Weights of a small GPT-style language model, trained from scratch on English Wikipedia.
Size: 13 layers, width 128, MLP 512 GELU, vocabulary 6739, 4.3M parameters.
Architecture: LayerNorm before each block, attention and MLP in parallel.
Training: a variant of SOAP for these matrices, 115M tokens, 3501 steps.
Each number is 200 + 40 x the weight over its row's rms, rounded and kept within 0 to 999. Layers, rows and columns count from 0. The size before them is the row's rms in percent of the matrix's.

# layer 4 attention output, 128x128, rms 0.174, rows 109-127, columns 0-127
106,248,194,200,234,205,115,135,239,170,230,279,257,271,168,274,135,219,238,239,189,244,248,188,251,249,203,255,115,172,238,160,246,177,213,187,212,130,181,271,211,194,178,189,195,170,203,224,58,236,191,112,191,264,179,152,152,238,191,159,205,271,250,178,232,168,212,200,215,222,193,168,235,180,191,209,183,198,251,169,162,182,217,184,209,204,215,211,247,169,174,255,263,240,202,179,192,197,157,188,197,220,166,189,256,211,215,204,204,173,134,196,220,212,174,131,244,164,201,96,239,221,171,147,240,151,227,203,174
103,201,229,235,144,140,264,211,125,190,277,158,192,170,239,280,205,152,226,246,201,173,187,161,218,233,110,211,196,195,194,145,174,150,244,234,161,155,198,143,183,250,240,253,203,259,206,202,194,116,295,182,131,254,135,160,220,271,156,242,163,214,195,209,172,223,212,253,141,164,221,250,241,168,145,250,177,234,166,236,230,168,251,180,185,160,257,184,161,230,201,262,208,259,177,140,253,172,182,282,152,189,195,186,152,190,165,210,149,244,183,225,233,196,197,196,200,221,156,207,240,230,165,214,187,161,140,182,169
111,212,196,173,230,222,193,197,259,280,210,169,213,250,197,207,181,240,202,311,150,189,157,240,213,140,175,313,117,232,210,128,214,224,159,238,234,258,168,218,200,173,156,206,142,208,219,217,184,256,195,157,208,264,204,130,206,212,264,138,182,267,199,176,130,189,159,191,205,206,157,223,292,145,212,240,193,162,170,227,206,182,115,216,241,251,215,272,162,163,155,235,180,160,153,185,223,197,203,162,137,226,189,191,190,167,133,198,232,173,214,225,203,172,238,218,286,278,210,166,256,219,186,159,229,201,172,199,218
094,242,213,262,223,184,208,169,222,180,189,197,208,175,232,127,190,197,226,196,187,264,150,172,200,125,177,140,259,267,205,88,178,192,210,238,240,238,251,231,165,212,269,126,262,254,251,231,252,115,190,222,144,210,223,239,210,227,116,245,246,183,199,190,199,223,249,171,123,143,239,191,167,243,236,202,144,235,158,195,177,218,259,172,167,161,260,205,227,258,247,167,254,182,175,281,223,231,227,249,243,202,200,181,223,223,162,242,115,172,223,172,225,273,244,204,194,207,214,204,241,160,207,225,221,168,219,237,154
109,198,190,139,293,169,243,197,159,162,256,151,225,218,146,210,203,196,202,228,211,300,167,113,149,212,231,152,195,224,180,234,224,131,196,179,224,151,127,192,325,164,210,208,184,163,194,239,207,212,144,187,152,221,172,182,224,189,142,250,301,177,206,118,288,233,203,236,191,199,260,217,145,169,163,150,198,139,190,184,256,194,232,221,220,223,218,252,229,213,256,237,261,226,172,259,244,166,262,213,232,194,192,248,178,154,216,225,148,210,197,169,202,193,209,183,261,196,238,206,193,249,245,191,241,226,247,249,204
106,217,227,240,199,268,249,246,114,219,192,227,195,207,178,188,209,247,184,143,173,222,150,301,194,227,202,213,159,202,183,192,183,241,241,127,164,156,171,154,176,168,161,189,190,257,273,230,203,181,175,163,178,214,239,173,145,216,158,194,224,277,279,136,298,176,242,231,213,272,240,206,183,167,168,202,227,170,169,237,200,244,118,140,280,189,205,224,159,228,244,236,273,183,195,167,248,194,206,216,173,224,177,154,221,152,158,186,231,168,236,188,144,145,166,147,205,225,142,179,174,227,243,198,190,110,122,189,171
109,194,219,162,296,125,165,217,194,244,220,201,218,183,112,186,291,231,159,87,122,169,208,177,242,224,233,322,261,145,182,263,132,149,188,260,167,174,151,244,101,215,176,129,133,166,212,259,155,242,201,140,213,173,155,271,208,206,175,194,254,206,192,162,192,205,203,174,217,230,228,226,227,175,198,199,228,232,225,216,162,221,187,233,222,212,175,241,230,241,209,216,181,211,227,269,197,226,183,224,186,182,186,202,217,223,157,179,205,217,197,208,184,240,196,219,202,198,278,185,186,244,152,191,147,199,179,132,261
099,216,139,224,265,221,163,242,226,172,221,266,290,200,178,245,210,217,126,268,248,190,257,221,217,128,178,192,161,209,139,171,150,233,150,195,160,102,178,262,167,258,219,214,204,278,205,146,247,132,118,198,254,232,145,186,187,202,204,281,219,294,179,186,168,239,254,202,153,167,206,203,235,235,179,203,168,239,170,185,194,204,149,273,169,164,154,212,211,177,154,196,179,181,176,268,198,152,221,119,212,267,209,219,216,227,194,170,168,206,132,177,234,184,248,180,211,129,244,207,158,212,197,191,206,216,204,166,192
122,171,162,256,204,217,223,263,214,174,210,172,179,225,159,233,177,216,274,189,204,253,262,235,149,228,193,159,225,135,192,166,237,277,148,318,269,220,250,249,211,229,243,172,91,232,155,96,162,238,159,217,141,197,234,173,175,257,123,195,131,227,100,180,216,195,190,229,240,207,155,184,236,202,185,222,237,195,138,224,182,167,156,204,195,116,220,229,139,226,202,202,219,192,208,210,154,196,192,183,207,154,202,230,197,173,188,200,199,233,125,157,221,273,185,194,203,242,222,223,231,232,189,167,166,266,203,242,184
099,257,242,190,146,258,244,220,213,301,187,235,233,229,202,122,203,162,200,163,258,162,280,239,184,170,117,252,281,177,243,237,240,135,211,251,131,142,184,213,212,149,150,217,152,156,160,144,206,216,250,234,214,234,269,155,171,200,169,140,112,269,215,139,181,175,215,220,151,224,216,184,248,229,252,200,207,205,157,198,186,188,162,223,171,145,205,254,148,181,219,235,103,190,196,197,235,217,184,164,211,203,251,215,230,176,172,213,207,184,162,187,232,201,191,229,159,134,233,219,150,252,201,170,260,216,241,208,240
094,200,211,168,249,119,151,277,219,222,119,132,187,235,180,150,151,201,153,154,219,150,72,269,168,247,126,149,204,168,300,211,170,281,252,140,176,154,110,191,236,206,241,169,217,215,275,262,202,232,220,178,193,175,204,257,182,253,192,162,197,217,111,186,214,191,220,189,193,180,236,242,269,191,210,200,176,222,225,192,199,216,228,223,217,150,203,226,227,117,209,198,159,214,192,209,221,222,235,190,224,196,205,236,200,235,133,196,145,193,210,263,201,202,176,180,241,149,163,152,219,229,162,209,210,164,198,182,255
109,242,226,190,157,113,282,224,194,184,225,155,189,200,226,154,230,235,235,212,171,208,198,211,210,236,224,189,108,160,206,282,211,203,178,155,116,116,209,237,304,254,260,172,144,177,145,144,245,151,119,212,213,201,292,223,214,251,273,190,227,92,215,241,165,184,208,121,235,192,188,207,240,182,216,190,171,187,223,209,214,250,206,209,165,176,219,209,216,193,188,131,179,247,181,250,203,150,244,208,210,190,203,190,184,201,162,234,218,241,157,174,149,161,182,179,210,261,256,196,221,216,284,191,187,193,209,149,143
098,162,173,232,159,232,152,229,220,158,337,238,208,190,172,218,154,192,179,175,189,229,224,290,208,210,239,173,167,185,156,209,138,216,183,246,186,91,170,188,177,220,297,126,183,291,224,195,172,225,191,202,193,180,222,131,155,167,182,211,187,214,178,263,126,200,266,179,205,191,240,218,184,193,189,147,168,184,235,138,203,190,182,236,202,230,229,121,172,209,188,221,277,225,261,195,211,263,173,202,162,183,158,261,188,178,185,173,255,235,219,229,204,228,158,270,215,204,235,166,190,180,292,156,209,224,219,211,293
093,248,217,141,228,229,135,229,253,139,180,172,208,196,105,102,192,206,294,220,190,171,167,218,161,257,201,206,201,214,190,148,220,209,154,268,209,206,223,214,211,221,115,174,82,171,225,263,226,210,222,212,232,259,137,161,277,210,206,166,244,189,181,154,311,171,195,120,163,199,146,197,183,168,233,215,233,187,190,166,164,250,219,213,267,181,241,202,189,206,244,224,162,160,177,237,189,156,262,147,268,201,165,250,194,240,168,236,173,226,153,154,195,180,259,154,208,209,214,198,180,222,171,189,209,187,246,158,220
105,205,271,180,191,250,192,156,200,248,282,228,192,181,250,120,152,199,199,234,154,238,102,191,99,188,172,164,108,207,199,149,185,221,141,133,219,222,188,246,224,157,188,195,135,128,213,190,260,232,161,173,194,318,198,244,191,172,208,211,148,199,210,153,206,247,180,133,168,185,231,150,105,186,177,187,151,157,209,164,204,167,219,266,199,209,187,204,209,249,237,173,180,149,190,232,215,183,199,203,175,174,218,184,227,193,203,136,179,212,200,193,131,190,245,160,206,249,282,202,151,180,157,239,248,246,159,244,192
101,200,176,207,181,253,226,192,222,177,237,241,193,82,185,212,234,140,226,194,142,259,229,238,156,155,206,203,203,209,192,201,170,223,122,189,239,217,236,232,116,238,198,225,204,270,204,193,96,223,201,242,220,117,222,239,200,163,124,106,296,215,239,195,173,222,170,166,155,161,203,192,142,204,244,217,199,182,201,151,268,225,176,133,210,183,189,192,253,270,259,213,248,182,195,247,174,272,177,167,164,206,198,166,214,178,205,239,212,173,170,198,199,172,211,244,156,185,206,201,199,229,303,100,234,250,212,223,169
084,215,167,213,292,236,130,194,225,180,173,285,257,235,245,178,264,202,189,165,230,182,234,139,241,255,214,175,245,213,256,212,194,212,181,223,130,130,213,200,199,186,234,215,212,170,249,287,152,201,178,193,195,215,277,308,126,167,193,144,165,168,244,214,223,209,211,161,171,166,266,164,268,214,302,163,196,214,209,202,233,262,213,238,270,149,222,151,208,184,242,220,215,180,197,235,226,199,240,251,225,223,195,210,197,211,237,139,194,163,256,219,216,291,229,195,217,191,186,199,230,241,140,188,177,129,156,138,202
098,254,193,177,209,164,166,263,219,115,186,248,242,177,128,177,276,246,232,183,225,158,208,194,261,219,196,250,221,219,261,231,280,177,199,202,146,204,179,153,237,271,155,187,222,367,105,173,176,214,234,161,186,196,208,175,203,246,188,249,271,238,210,196,152,225,209,222,185,249,188,230,144,200,186,195,248,187,259,182,185,236,208,192,198,197,188,235,201,280,122,169,281,249,240,157,254,204,218,182,175,200,167,208,168,166,214,231,181,134,167,288,225,186,208,192,221,239,185,208,207,197,206,198,128,198,211,204,159
091,162,171,253,179,219,145,298,226,188,145,246,237,220,175,190,197,239,229,214,327,140,265,192,208,243,243,249,143,178,167,181,236,231,248,274,195,209,192,189,210,152,183,183,188,172,276,117,115,219,260,262,204,126,152,157,133,177,211,170,134,219,164,328,162,148,195,182,243,195,173,239,229,209,188,217,181,211,206,243,196,225,133,225,157,164,177,181,182,217,187,222,231,224,205,128,203,164,245,184,238,224,252,216,197,198,172,232,187,175,241,134,185,225,176,168,212,208,173,189,210,210,185,214,134,150,174,179,178